config.yaml
d_model: 160
n_head: 2
d_mlp: 320
vocab_size: 2213
activation: "relu"
positions: "learned"
init: "normal"
init_std_up: 0.0165
init_std_down: 0.00336
beta1: 0.9
lr_head: 0.00684
schedule: "cos"
train_tokens: 139700000
Each number is 200 + 30 x the weight over its row's rms, rounded and kept within 0 to 999. Layers, rows and columns count from 0. The size before them is the row's rms in percent of the matrix's.

# layer 6 attention output (transposed), 128x160, rms 0.0767, rows 109-127, columns 0-39
085,245,163,155,252,218,154,255,199,202,221,194,182,259,211,197,189,227,196,174,190,151,239,235,166,194,178,223,218,175,250,232,202,229,131,191,258,193,210,216,171
101,215,183,214,194,247,164,181,251,211,223,234,172,205,260,198,138,220,197,226,244,190,186,242,221,188,208,108,192,202,213,209,247,128,201,224,216,210,236,147,215
089,185,202,225,237,266,163,259,249,166,176,184,228,180,203,220,200,138,236,177,197,221,217,171,244,242,254,197,245,190,198,225,260,181,183,163,205,193,177,207,227
099,189,211,180,138,203,184,255,250,238,235,191,225,189,179,217,194,198,158,267,173,195,145,171,173,175,198,183,176,161,161,207,134,228,172,204,215,211,209,215,184
093,186,214,140,205,204,271,158,233,193,149,263,168,178,221,195,153,187,228,231,216,235,172,212,211,172,208,200,144,202,249,191,185,202,206,200,162,199,232,169,206
101,173,175,216,184,164,172,163,204,120,178,224,177,203,218,173,203,220,204,153,238,177,209,161,251,196,211,188,231,129,151,163,188,234,213,217,195,202,202,192,245
109,188,155,186,149,213,209,216,222,175,237,207,198,259,225,242,233,199,179,227,207,155,189,160,277,167,215,241,202,219,146,191,234,214,218,203,236,183,185,204,248
095,234,216,219,162,224,156,181,159,206,204,226,225,196,220,173,236,277,207,214,230,175,219,255,224,238,152,144,161,213,169,256,220,219,186,164,216,233,231,195,206
098,143,207,194,219,181,235,192,202,220,227,215,234,235,166,169,184,221,226,226,210,205,189,271,246,236,166,143,193,225,192,244,220,234,119,240,200,193,157,205,226
092,227,193,196,221,192,230,228,197,229,207,212,218,188,208,245,193,222,201,217,156,179,189,171,165,188,173,190,255,226,208,227,179,205,208,184,181,144,174,216,164
096,165,224,197,171,155,180,241,145,192,139,182,174,188,222,205,175,244,214,228,188,219,212,153,187,230,193,251,196,202,175,152,193,213,182,200,201,251,234,194,187
095,206,213,220,214,183,156,170,235,224,223,179,204,220,190,206,200,192,178,182,169,181,173,138,245,178,232,193,177,193,191,145,169,185,160,196,258,191,192,170,171
100,191,201,210,236,179,172,241,205,233,180,231,168,145,195,195,177,214,179,148,220,259,193,247,148,204,190,156,187,176,238,225,170,219,168,192,230,221,234,171,260
102,260,122,217,244,206,183,194,235,206,234,182,170,267,182,197,179,183,198,230,177,252,172,176,199,215,249,228,210,188,194,148,213,194,232,173,203,233,232,176,166
087,184,207,187,192,249,193,184,224,207,191,204,229,208,232,238,193,194,172,207,163,198,218,175,205,159,195,207,252,121,184,186,177,214,218,226,205,221,193,201,209
102,194,244,219,184,174,206,196,207,198,219,216,208,186,129,229,256,244,259,149,187,195,185,237,199,152,139,194,201,206,244,216,258,216,239,152,169,191,181,206,201
086,236,269,172,139,124,212,202,216,199,151,239,201,187,246,227,168,212,197,138,262,215,242,234,222,195,166,164,210,197,165,166,227,174,151,193,184,208,218,212,226
094,150,185,207,219,184,218,240,255,168,203,226,167,250,222,131,190,228,223,209,169,201,214,162,255,173,224,216,252,188,209,202,208,207,230,182,181,224,140,219,229
097,141,244,175,261,223,207,249,158,216,191,224,176,163,222,205,183,201,179,108,183,182,150,236,157,240,205,205,181,180,223,177,198,179,198,238,205,179,202,176,189
# layer 6 attention value, 128x160, rms 0.0717, rows 110-127, columns 0-39
112,177,174,170,187,159,224,201,188,238,191,200,191,177,178,200,231,199,171,235,186,128,210,182,138,185,247,215,202,201,192,227,200,248,208,197,219,186,197,231,201
098,225,182,220,189,180,209,153,197,158,233,222,204,135,148,218,234,253,192,212,174,178,117,238,159,128,221,158,200,199,236,182,244,179,219,219,249,181,226,248,155
111,196,160,143,220,220,194,212,219,178,240,233,249,217,227,168,181,166,223,217,225,189,212,153,265,256,185,176,211,232,190,165,212,192,197,175,164,167,144,215,246
098,201,203,195,187,212,202,218,186,175,171,202,170,238,124,148,227,196,176,227,187,209,176,203,226,166,257,237,173,266,211,206,207,144,237,265,231,141,224,202,181
100,218,203,207,155,206,194,258,189,193,203,234,189,178,185,191,216,232,153,197,230,202,236,177,157,148,181,236,203,253,191,230,197,242,212,219,209,197,188,255,227
111,189,214,237,173,212,183,221,119,236,230,223,204,172,216,157,174,187,201,192,179,266,263,215,199,245,231,175,186,236,197,218,132,208,187,172,185,185,223,230,220
101,187,206,189,199,213,160,201,253,215,219,214,185,197,179,199,213,195,168,154,138,180,199,229,215,223,142,198,170,217,181,248,146,238,240,177,117,222,164,250,180
103,154,205,164,243,239,222,197,197,139,173,209,185,236,238,181,259,205,174,236,188,202,171,212,167,212,193,211,184,216,190,224,163,186,194,205,135,172,273,201,188
095,182,201,218,147,193,204,177,210,180,210,235,217,197,154,215,218,145,185,150,218,180,154,231,205,202,202,133,187,244,186,188,249,210,214,237,227,233,186,168,210
103,212,193,206,204,246,228,211,202,156,196,219,219,221,148,176,187,163,231,178,200,188,187,258,221,210,223,272,192,164,218,262,208,222,200,230,165,183,215,240,178
102,218,197,200,239,177,203,211,166,232,134,185,197,208,177,242,207,219,168,208,172,236,226,247,190,193,191,201,206,193,216,215,218,200,189,186,214,204,202,207,224
099,220,208,217,178,194,223,177,235,166,180,216,269,187,185,221,184,219,179,247,238,208,195,178,242,181,171,261,174,208,223,254,177,166,241,175,209,213,227,199,232
106,169,189,145,198,191,207,198,159,208,191,183,249,161,165,219,182,179,221,246,254,197,222,198,208,155,187,205,190,226,215,166,205,215,225,201,135,284,159,234,161
094,242,223,198,250,188,173,229,243,199,221,185,190,176,243,254,204,225,180,196,184,166,213,227,227,224,209,192,156,222,178,200,160,225,216,194,227,192,204,194,244
105,205,179,131,177,182,198,139,217,213,221,174,186,161,184,193,222,215,162,218,237,221,184,196,179,177,248,193,235,138,193,185,216,158,185,186,235,226,228,178,197
085,250,223,222,179,216,204,220,266,257,189,203,219,203,239,194,234,157,139,191,183,209,228,195,193,153,262,264,235,125,193,182,172,231,231,194,215,175,216,228,129
102,225,205,221,210,162,185,209,200,203,241,159,224,169,179,173,180,168,155,187,207,209,182,214,185,205,246,207,194,204,191,191,215,215,173,207,214,239,175,144,170
105,265,229,189,223,179,182,175,221,180,269,196,153,205,194,232,147,146,196,253,200,222,219,162,213,207,203,162,189,228,191,151,210,206,196,197,232,216,213,230,220
# layer 6 MLP up, 320x160, rms 0.104, rows 0-67, columns 0-39
107,199,222,242,212,183,196,259,235,222,237,189,188,209,198,216,204,175,201,218,155,244,181,140,222,188,188,202,187,200,240,144,225,234,233,201,199,216,203,203,245
117,197,159,143,201,204,248,190,183,214,154,191,193,220,237,193,160,172,239,222,182,219,167,194,169,216,270,209,192,241,206,224,161,241,221,236,240,231,215,185,219
099,191,190,202,200,169,190,189,212,275,183,201,232,216,165,153,215,197,261,149,167,167,218,213,217,220,204,235,184,226,211,176,212,214,209,205,221,227,175,165,154
094,175,225,143,171,229,200,198,200,258,181,162,229,187,225,208,205,164,225,194,183,202,176,178,179,222,132,171,179,222,174,174,221,201,244,109,215,183,207,205,203
099,189,245,185,202,229,240,219,230,242,143,194,188,212,219,160,238,160,249,171,196,231,174,233,181,190,248,189,199,157,204,196,211,223,199,212,176,167,261,120,203
090,173,180,185,184,208,220,189,211,158,253,196,227,176,198,208,230,175,192,215,229,206,194,139,233,197,248,190,186,259,240,183,237,138,245,176,251,184,186,195,126
086,129,177,218,218,174,223,180,175,201,165,208,211,184,239,212,230,170,229,179,183,270,202,244,226,195,209,198,208,209,197,156,208,175,185,163,233,184,199,180,201
097,224,166,202,248,163,213,224,219,197,184,145,221,179,206,218,221,218,226,219,203,244,215,227,211,206,202,252,133,221,119,220,194,188,150,165,190,205,264,200,192
092,212,190,229,239,228,175,186,132,210,208,228,213,162,265,208,242,223,138,215,215,212,213,201,255,183,205,222,192,170,226,180,213,200,195,184,175,230,193,213,204
103,245,163,222,224,239,201,159,212,197,215,115,233,192,212,185,181,228,169,183,218,204,175,205,241,208,203,195,201,227,211,216,230,190,210,174,156,202,174,225,183
098,192,191,149,210,202,204,232,171,170,253,164,220,225,183,184,188,160,172,225,215,137,231,213,165,207,248,206,203,183,223,195,178,197,169,235,200,172,181,231,242
094,214,180,218,223,156,223,212,195,162,184,207,192,238,199,197,188,193,190,190,211,153,211,198,177,130,223,199,211,208,216,199,213,235,145,193,188,170,165,305,252
108,164,215,196,177,154,224,187,188,186,232,282,203,199,213,229,182,204,208,242,176,132,148,167,215,252,192,230,164,248,225,209,242,223,204,238,232,184,180,174,166
100,182,185,229,200,248,220,203,175,143,133,202,202,184,173,179,183,200,199,165,215,157,290,245,239,176,199,179,175,182,279,309,190,199,234,178,245,191,186,160,220
114,197,182,147,152,209,221,196,230,157,161,182,188,218,184,221,190,216,181,210,189,185,181,163,212,179,252,152,199,149,211,220,105,250,237,220,221,240,275,195,187
105,181,197,197,179,221,201,181,210,218,213,238,246,181,216,182,156,165,189,223,269,173,195,142,173,220,177,210,202,225,179,231,258,179,217,265,195,144,213,218,183
104,149,264,176,161,191,166,205,192,197,212,234,230,216,208,227,238,173,252,179,160,212,226,229,142,211,199,235,192,244,220,204,178,229,235,196,187,249,157,216,283
090,247,198,237,174,188,219,222,222,188,197,190,263,199,271,184,226,229,208,156,179,279,225,194,180,150,231,171,156,177,196,222,188,295,196,220,230,210,244,189,200
101,220,202,174,187,237,225,171,273,213,177,220,181,179,171,188,196,296,229,171,235,216,188,178,161,237,242,260,222,185,225,170,199,197,178,193,170,212,151,174,218
091,224,177,190,243,213,182,149,166,179,237,231,206,226,222,154,225,173,164,159,256,154,179,208,228,158,220,199,207,200,231,221,185,189,221,156,189,253,247,211,170
101,212,246,180,167,225,191,183,155,184,189,191,235,230,205,233,179,190,179,184,202,285,194,169,241,215,169,188,212,195,192,179,187,192,234,166,216,159,197,237,198
093,242,202,171,209,174,250,227,228,246,214,199,211,183,194,240,214,198,128,203,198,204,143,225,204,180,206,174,256,200,228,211,197,195,179,117,242,201,195,226,129
085,156,185,264,216,199,230,150,225,207,221,226,268,197,166,219,195,213,202,211,213,249,154,237,212,171,220,216,211,140,168,175,230,176,205,204,187,219,220,178,224
103,191,156,187,184,263,256,192,161,240,205,191,190,205,228,210,187,210,240,198,151,162,186,232,245,181,206,185,174,254,236,155,199,292,210,147,239,189,176,174,205
106,199,157,183,234,266,194,210,178,210,189,183,173,216,212,217,278,222,187,205,175,229,201,193,228,162,262,158,211,197,223,183,199,207,179,181,228,248,209,203,243
105,239,154,135,223,212,209,218,183,208,168,213,228,176,167,203,207,173,251,153,203,220,218,241,180,197,274,220,183,237,210,201,229,183,173,220,202,150,184,201,188
108,184,200,190,237,224,166,181,195,223,228,225,172,254,195,228,203,198,190,184,235,195,198,235,182,193,217,163,178,235,176,196,249,191,148,172,224,226,206,213,233
104,188,229,175,197,182,177,210,164,214,230,170,247,164,192,184,170,163,179,219,156,192,237,171,187,196,194,178,201,281,197,208,199,211,231,192,223,168,210,189,195
100,175,175,201,152,188,204,194,217,225,163,206,192,238,176,202,227,233,256,220,196,230,252,193,277,212,168,187,157,251,151,159,227,188,237,203,230,238,130,178,136
093,197,234,102,211,258,216,221,168,206,181,196,196,181,195,186,218,231,188,160,196,218,151,209,193,205,170,212,233,266,251,207,193,226,212,239,171,216,248,192,189
105,183,279,212,230,227,215,165,195,219,200,229,238,175,201,238,217,191,180,189,276,238,185,196,202,175,237,239,178,199,240,178,214,254,195,184,211,244,258,213,180
109,202,281,176,147,231,205,170,178,215,155,215,203,206,209,205,202,177,175,187,195,205,197,192,211,281,224,213,218,212,225,208,254,219,197,206,244,201,201,188,217
098,192,204,206,131,206,211,183,219,215,171,165,138,216,199,189,217,211,157,138,245,228,185,216,219,160,188,190,202,201,144,183,211,231,186,216,139,243,121,216,164
088,247,221,244,238,220,252,207,199,131,174,182,204,212,208,211,162,160,184,191,173,235,195,212,149,170,186,176,217,151,181,213,162,169,215,189,183,160,212,223,227
097,187,216,152,193,199,203,171,261,251,230,141,212,201,233,223,184,193,253,160,239,210,254,182,194,227,185,192,162,248,211,201,186,232,213,190,213,159,203,246,213
112,280,256,205,216,165,208,200,201,170,159,179,141,215,211,208,210,172,198,184,164,239,214,149,191,210,233,212,258,191,189,166,151,217,203,252,207,211,201,185,282
109,240,205,209,190,223,129,164,209,155,180,196,300,205,222,206,182,225,176,239,179,182,166,212,240,193,149,220,184,185,253,239,181,221,156,152,222,150,148,160,177
096,232,224,108,189,175,206,198,192,209,191,204,191,219,176,221,160,207,171,216,153,208,280,195,205,263,201,178,184,285,211,184,185,241,157,215,230,228,241,192,195
110,170,211,190,205,240,233,200,225,211,166,231,194,143,168,238,207,204,240,158,199,156,163,221,179,206,238,229,171,192,199,186,183,238,262,139,210,249,196,210,211
105,196,171,209,224,205,138,162,225,163,230,215,148,197,232,191,238,214,263,177,218,179,232,206,195,215,216,224,175,128,211,218,184,238,208,211,166,209,190,211,192
111,229,230,220,215,223,155,167,220,177,219,160,231,236,132,190,201,210,206,176,208,157,162,221,252,163,189,198,180,204,150,186,165,223,210,273,215,198,162,194,153
105,203,199,197,183,221,177,182,164,192,222,147,167,233,211,220,174,180,269,171,140,173,157,205,154,256,174,208,219,215,230,199,165,187,230,254,155,176,181,144,181
099,211,181,198,168,246,156,174,216,176,237,218,215,185,200,166,203,180,199,188,199,213,219,216,221,166,145,209,196,192,244,195,166,196,238,185,213,227,197,163,156
098,224,259,163,230,219,231,213,178,220,155,224,243,198,166,193,184,172,220,216,209,200,159,228,239,210,215,187,195,244,195,237,187,167,168,131,193,157,214,199,228
098,171,197,162,204,228,203,188,192,165,187,207,168,172,232,236,214,181,180,159,197,171,195,178,231,215,236,132,245,206,209,220,166,224,201,111,195,227,209,211,251
083,251,208,158,167,161,178,209,151,217,207,147,225,197,180,238,201,185,188,205,183,156,232,182,177,233,219,205,196,250,198,185,183,164,198,204,224,160,188,224,212
090,249,189,165,161,210,222,179,162,228,210,217,235,178,186,201,160,129,203,196,177,174,227,213,212,212,168,206,200,206,226,209,228,228,272,230,132,201,230,235,207
092,181,198,180,169,202,182,168,176,210,256,194,186,242,215,169,203,177,175,160,167,175,269,158,219,226,170,229,236,175,216,163,165,166,218,183,141,150,166,242,184
098,214,219,205,223,218,167,210,175,203,178,186,207,158,216,211,276,198,227,245,162,176,165,193,216,220,164,234,181,208,183,235,206,198,96,257,198,216,211,259,222
099,183,210,182,200,161,210,218,164,159,257,180,173,224,176,196,277,174,236,172,166,210,229,185,203,155,148,213,237,194,173,204,194,197,195,194,210,231,198,282,249
092,170,209,220,178,221,196,193,162,137,187,199,218,213,242,142,173,215,202,272,184,189,183,229,175,206,194,141,222,205,204,228,180,247,131,221,191,231,151,247,233
110,203,232,223,205,222,231,185,225,145,185,235,226,246,177,256,223,212,219,175,219,197,219,234,218,220,186,212,156,206,256,174,253,187,184,165,142,200,218,174,219
097,193,246,231,198,174,189,166,178,235,161,213,196,202,230,220,172,216,136,186,193,202,199,239,169,220,147,211,228,237,205,261,221,153,186,243,156,217,196,195,205
098,219,247,180,210,202,226,221,165,209,210,216,247,199,152,215,221,188,186,170,164,193,198,243,151,184,230,214,165,221,231,163,247,194,209,232,143,193,223,184,168
096,147,178,192,218,193,158,171,173,198,135,244,187,236,240,207,212,194,217,148,217,217,210,205,226,209,172,182,164,168,190,187,213,233,182,226,175,179,265,179,230
102,153,173,226,144,253,231,144,198,213,202,254,209,191,200,213,193,172,219,230,240,210,237,178,231,171,210,179,126,205,202,217,192,249,193,206,214,171,164,137,193
095,185,165,179,241,182,175,219,168,162,207,210,200,161,153,225,215,176,162,197,208,223,112,168,135,216,258,200,237,181,187,159,160,192,160,267,159,201,124,172,244
102,211,148,193,222,197,228,238,190,213,247,220,143,158,178,194,196,179,178,218,180,193,196,176,184,224,181,255,131,241,213,202,224,203,192,181,213,179,199,209,202
094,184,207,204,164,178,226,184,202,220,225,206,187,268,175,160,191,179,239,181,262,171,233,198,183,193,216,175,226,190,213,261,174,213,175,226,153,183,207,204,199
096,258,191,170,187,176,216,205,195,204,183,147,232,234,195,178,230,191,195,235,206,217,196,119,194,185,190,204,144,165,216,225,189,229,243,243,155,218,164,125,212
103,235,263,196,186,201,196,251,224,208,244,179,204,199,205,193,263,180,203,211,216,238,163,149,233,214,260,213,219,210,212,210,204,214,191,162,179,186,183,218,197
101,140,241,170,195,161,196,185,201,186,196,161,227,172,225,191,170,169,219,175,215,181,212,209,206,206,216,182,204,176,211,202,188,222,160,199,220,202,222,210,226
101,189,219,202,250,175,250,202,180,201,171,170,196,212,224,239,152,162,173,164,241,211,198,211,196,187,232,164,190,155,236,219,233,224,206,236,208,188,195,205,197
102,233,214,234,162,250,195,230,203,185,203,175,172,218,202,219,214,250,177,175,231,183,168,237,205,151,176,144,166,127,207,214,195,173,183,181,199,168,168,163,213
102,209,173,162,182,265,225,221,202,188,233,208,160,177,199,170,167,223,197,213,193,201,237,200,206,224,178,199,98,169,179,184,160,228,215,221,203,186,227,130,231
099,213,175,221,203,186,204,165,168,220,164,228,201,226,213,160,186,208,158,196,208,200,202,255,188,176,168,169,190,216,161,223,167,217,228,230,212,221,176,188,128
101,223,256,202,194,127,251,155,211,214,183,149,189,236,168,167,236,191,173,252,209,179,220,200,189,228,228,151,192,188,220,194,207,167,218,147,187,194,153,161,192
104,166,205,209,214,226,182,204,175,165,224,213,186,204,198,227,216,189,232,220,181,144,188,197,210,205,193,229,182,201,194,178,212,159,156,138,212,210,229,162,164
# layer 6 MLP down (transposed), 320x160, rms 0.0534, rows 0-67, columns 0-39
107,183,177,193,154,160,177,227,206,170,206,220,191,191,186,258,215,173,189,205,184,207,221,207,212,185,222,106,244,195,203,188,245,246,217,229,199,180,160,205,241
110,165,263,170,197,199,241,195,175,222,189,177,188,170,190,165,160,205,204,195,178,203,183,209,201,200,204,210,219,187,215,224,206,165,234,160,172,192,197,187,175
099,238,194,137,205,173,183,230,213,148,190,263,211,191,224,257,146,212,213,180,199,216,195,173,165,201,199,171,225,224,224,149,178,208,246,206,201,225,222,181,192
103,161,189,168,214,180,238,230,185,189,146,166,231,181,161,176,226,208,201,180,164,176,132,238,206,254,199,245,188,205,215,214,235,210,192,172,166,212,200,202,188
104,183,122,225,199,245,200,148,201,178,200,198,163,186,131,227,169,170,191,177,214,240,237,183,223,183,171,148,207,166,157,164,127,180,223,199,190,255,178,148,197
089,213,165,221,227,187,207,170,220,192,186,215,191,159,192,223,174,208,223,206,144,202,157,213,223,172,180,217,150,206,181,202,216,175,194,212,189,153,250,172,207
094,202,249,127,172,158,171,209,195,150,175,179,197,216,213,253,206,244,186,181,186,193,190,204,124,174,153,200,210,215,159,223,175,235,247,221,214,184,215,133,183
096,192,199,187,168,206,191,196,192,183,242,205,272,175,220,245,191,186,196,147,202,195,194,225,231,205,148,218,209,240,193,231,206,249,195,167,197,175,240,172,205
092,212,177,189,199,256,216,201,151,217,194,223,223,177,203,171,219,186,263,212,172,216,191,196,195,165,173,184,158,200,216,188,188,212,144,137,212,191,153,197,214
106,200,190,198,195,165,208,203,155,229,180,149,203,212,220,198,143,234,240,198,256,177,178,219,216,234,280,184,218,178,209,195,201,210,170,145,230,164,173,158,228
105,170,218,171,238,219,146,127,233,234,190,236,156,175,205,173,204,180,199,202,227,173,194,225,225,261,208,195,196,204,200,151,226,213,178,214,226,231,185,165,200
098,183,256,217,230,224,244,162,157,190,208,173,275,190,166,158,187,202,214,221,191,198,187,197,173,251,190,154,218,204,192,175,223,235,217,176,209,164,184,187,178
100,252,154,209,224,230,204,220,250,214,218,194,205,209,229,187,161,213,192,191,192,173,174,201,239,163,239,145,199,219,135,174,209,187,232,251,226,169,218,238,141
100,214,151,208,233,164,193,225,200,124,190,167,194,203,228,208,191,250,215,177,178,204,165,172,186,195,180,178,190,218,187,205,219,200,189,186,175,147,215,247,161
100,252,212,256,180,215,202,149,200,220,180,194,247,237,229,196,184,172,198,236,237,175,278,239,235,211,200,174,219,244,137,212,232,165,181,239,195,206,140,205,256
105,215,207,170,196,196,165,273,167,185,186,216,166,196,233,201,201,180,208,195,254,173,189,203,189,233,198,207,171,260,172,208,227,231,194,196,215,172,199,234,166
097,237,207,251,185,172,180,212,160,202,157,215,162,165,217,241,181,186,238,277,216,156,201,153,207,216,186,179,177,166,189,226,211,227,195,197,239,202,228,227,174
085,235,213,241,293,200,243,203,221,225,219,171,196,138,169,150,190,228,159,189,231,240,205,262,164,207,179,176,221,190,250,189,211,141,136,192,206,180,254,182,197
101,202,176,218,249,247,137,197,170,168,186,213,220,215,240,210,203,197,167,196,177,168,187,251,182,183,220,193,235,171,230,174,206,205,228,169,194,183,210,237,227
094,239,239,219,244,182,101,147,185,254,176,240,189,159,173,202,162,154,205,219,230,151,217,174,236,202,194,185,189,171,172,148,180,216,161,165,225,229,223,141,208
091,226,180,210,238,186,191,202,182,236,213,185,172,210,174,193,252,260,200,194,166,173,225,213,211,206,182,174,157,192,159,237,185,136,156,221,215,162,256,207,216
091,169,176,153,243,236,175,207,191,221,206,177,189,148,206,189,195,158,165,224,255,254,235,228,211,180,212,226,184,224,218,210,188,190,155,230,186,162,180,180,171
092,157,166,246,234,169,199,182,204,199,205,207,234,185,234,183,219,206,222,223,224,229,174,249,191,270,203,182,218,176,210,202,194,215,145,154,151,190,191,165,196
099,197,213,226,197,200,190,163,210,267,207,155,198,246,181,195,205,208,175,200,236,159,228,193,207,161,205,175,185,199,194,202,168,183,211,198,272,216,190,161,186
107,200,202,180,235,225,262,221,210,190,217,164,265,188,178,221,179,175,239,213,146,197,147,205,157,227,231,215,190,178,206,202,192,137,217,197,237,164,204,141,202
104,190,150,109,202,199,228,229,211,222,211,211,199,242,195,187,163,194,162,153,152,133,215,211,192,217,152,189,201,177,170,166,181,243,202,235,190,226,176,266,247
108,227,200,174,197,150,209,233,209,190,180,209,190,261,240,188,185,213,208,136,240,216,231,159,208,225,188,255,180,225,195,177,238,188,165,225,212,212,209,218,251
102,193,261,213,210,242,205,170,205,174,180,237,210,192,155,196,154,177,193,211,174,255,233,207,159,249,167,211,178,189,202,207,221,199,138,242,237,143,277,222,224
100,231,153,179,204,233,206,204,251,210,169,173,249,185,200,202,184,161,175,206,165,198,264,224,169,250,165,164,172,261,179,149,200,175,166,199,184,184,151,234,209
092,152,224,116,200,195,175,176,181,160,209,232,169,258,185,218,153,176,246,202,219,185,219,201,186,206,177,237,206,242,221,217,171,202,225,181,211,185,181,234,203
100,208,208,229,255,205,138,153,200,267,213,154,217,247,213,205,217,216,205,189,215,186,175,140,173,188,222,151,217,207,187,190,212,209,185,215,151,210,206,195,169
103,125,187,183,213,181,207,238,161,166,195,255,181,227,190,230,191,194,217,199,205,201,135,231,154,227,164,171,253,215,218,219,237,210,222,194,188,177,193,185,219
100,230,213,196,208,166,209,188,215,164,156,153,201,210,200,193,157,221,195,203,234,204,144,173,194,244,212,229,243,171,207,233,205,185,182,191,187,199,259,235,153
106,233,209,223,220,185,179,211,227,213,167,184,225,147,214,185,189,214,221,172,226,221,177,164,249,175,199,244,237,231,238,198,168,240,217,185,192,169,145,172,227
099,169,191,182,228,236,198,253,199,155,182,217,197,231,165,215,240,202,204,194,193,241,216,220,217,218,228,183,194,241,226,191,180,227,175,148,227,203,239,146,192
114,149,193,191,135,188,222,194,220,200,203,174,284,182,149,222,250,180,211,163,254,185,215,192,187,193,217,184,166,189,196,206,215,164,177,190,215,232,153,236,206
113,247,186,169,211,159,199,184,224,249,217,211,179,264,189,232,180,210,130,196,196,182,201,231,154,206,278,212,181,220,197,236,188,194,208,215,170,171,211,148,188
095,211,196,176,226,201,217,179,231,228,155,173,187,257,175,230,215,170,154,244,165,229,193,230,191,212,184,218,224,203,153,213,165,174,223,218,177,233,233,229,146
107,189,228,241,226,215,181,246,176,182,190,161,223,245,201,211,216,185,233,174,164,182,221,216,229,179,176,167,175,212,162,216,190,163,178,230,227,243,251,223,192
106,110,169,178,213,229,187,190,172,227,168,231,244,179,202,200,198,182,262,178,226,157,240,172,234,195,173,242,171,208,218,192,212,186,240,159,218,169,176,156,253
097,175,153,141,228,228,209,229,126,201,232,190,184,181,220,215,193,150,205,246,173,190,190,246,196,206,163,237,180,209,191,188,155,226,187,220,259,162,195,179,185
101,204,144,246,197,245,139,193,202,186,212,236,216,198,178,169,263,191,209,242,183,166,207,259,174,149,261,230,199,187,189,228,204,202,231,212,194,216,190,174,222
097,223,173,210,208,198,218,212,207,208,150,211,173,219,238,104,176,153,228,196,201,209,156,188,194,203,216,170,214,152,260,190,175,201,194,232,199,183,166,189,218
100,181,183,211,216,197,184,212,195,236,182,155,186,179,130,142,193,185,218,158,220,172,224,185,215,204,217,182,217,159,247,175,189,195,210,242,215,164,192,222,255
106,221,148,185,271,154,213,212,190,190,195,173,159,228,184,192,210,252,154,133,169,174,152,206,220,211,179,216,210,250,236,221,169,221,223,189,187,139,235,157,196
094,147,207,236,190,169,224,248,201,237,153,220,211,240,198,206,210,214,223,128,207,210,197,226,177,183,164,193,256,173,153,182,183,224,193,228,183,232,184,208,239
086,129,199,188,274,232,204,182,171,164,193,194,235,225,209,256,177,247,181,197,189,225,179,223,214,163,196,171,164,179,200,170,201,174,211,189,189,193,179,186,231
091,186,207,194,190,150,231,217,163,171,223,232,191,198,155,205,221,219,195,219,179,237,242,156,176,148,221,210,201,254,195,179,232,194,190,232,158,207,171,236,173
106,214,174,188,188,222,193,208,161,187,228,240,249,167,220,255,177,217,166,178,222,197,157,171,226,218,128,170,227,174,154,165,183,218,222,201,173,201,168,200,231
102,219,138,223,176,202,162,223,225,218,204,266,181,232,219,223,184,193,241,196,206,205,216,197,140,214,241,131,208,177,200,241,241,199,259,144,252,195,230,131,263
096,211,193,219,184,225,181,180,204,171,217,183,222,180,201,162,202,218,252,211,190,201,198,223,178,192,243,143,238,164,211,223,202,222,237,229,231,167,229,279,222
113,201,170,181,202,187,221,199,242,173,213,232,206,207,167,174,240,227,209,186,224,226,202,161,186,187,168,157,230,226,223,134,229,178,183,232,200,214,272,179,206
098,242,167,225,246,140,188,176,226,190,192,115,198,217,238,182,207,198,202,187,154,215,180,206,210,250,183,173,175,135,159,194,158,176,222,265,224,202,209,157,212
086,200,164,203,137,193,205,252,202,155,211,211,238,149,220,198,214,211,217,194,222,242,176,182,215,246,205,198,170,242,190,191,292,210,228,202,227,244,202,202,159
105,227,179,152,220,151,164,197,258,208,220,181,220,248,227,224,276,230,201,213,209,187,167,152,184,196,189,198,188,186,160,171,157,205,202,180,188,240,186,243,183
102,198,180,180,215,215,212,192,218,221,183,196,145,162,196,184,227,182,228,120,185,225,192,191,179,199,229,194,228,136,189,183,190,183,193,206,237,167,224,165,318
098,162,178,175,192,188,242,256,167,177,191,167,199,209,187,181,185,208,178,229,180,195,208,146,208,186,200,156,153,232,126,219,227,229,196,217,232,277,216,170,201
094,210,178,172,181,224,216,115,168,245,195,212,237,213,222,187,225,161,174,178,180,156,184,171,171,192,155,185,164,217,160,214,144,173,202,236,201,192,200,206,149
092,231,178,183,213,158,206,231,205,149,203,214,186,244,194,253,157,171,176,218,165,206,228,175,199,185,164,204,197,166,150,158,185,181,176,209,138,243,252,216,199
091,200,237,186,150,175,205,263,221,208,182,219,259,168,211,196,167,172,214,190,260,176,215,208,201,218,151,181,191,217,205,223,205,240,223,178,187,200,269,215,180
105,197,205,151,176,208,225,204,185,206,202,187,179,128,219,188,126,187,222,206,169,225,186,219,179,191,164,185,181,205,162,252,208,167,188,188,214,181,211,238,152
107,302,215,186,197,237,202,194,211,148,253,241,230,203,188,215,236,200,210,189,235,249,215,189,172,162,181,154,203,183,160,193,158,152,245,250,180,241,229,203,181
111,217,147,177,162,266,175,242,166,213,185,212,159,237,188,212,147,246,169,214,217,214,181,157,148,172,184,217,223,163,235,242,161,180,248,185,135,203,240,180,186
110,245,199,276,241,221,231,192,205,152,223,166,179,258,194,248,205,187,130,204,187,178,178,234,189,161,241,226,167,174,215,181,207,165,140,231,166,230,213,207,216
109,140,201,249,215,131,218,167,214,192,193,207,180,193,222,226,169,180,158,162,185,187,264,172,209,238,220,236,170,189,223,238,201,173,147,259,203,234,193,181,188
105,212,236,186,237,164,167,201,198,245,221,223,159,203,153,195,218,240,174,251,164,213,94,231,214,203,181,202,182,172,218,164,172,159,197,192,190,204,239,197,233
107,247,223,179,206,146,265,149,240,206,191,211,209,213,203,291,178,225,219,225,184,208,193,151,190,230,190,209,215,174,217,259,173,209,218,124,178,189,197,192,210
097,199,183,207,209,239,209,132,161,210,211,236,255,192,230,221,215,187,224,245,227,186,147,220,244,251,176,141,213,172,174,192,239,186,189,205,206,202,251,214,189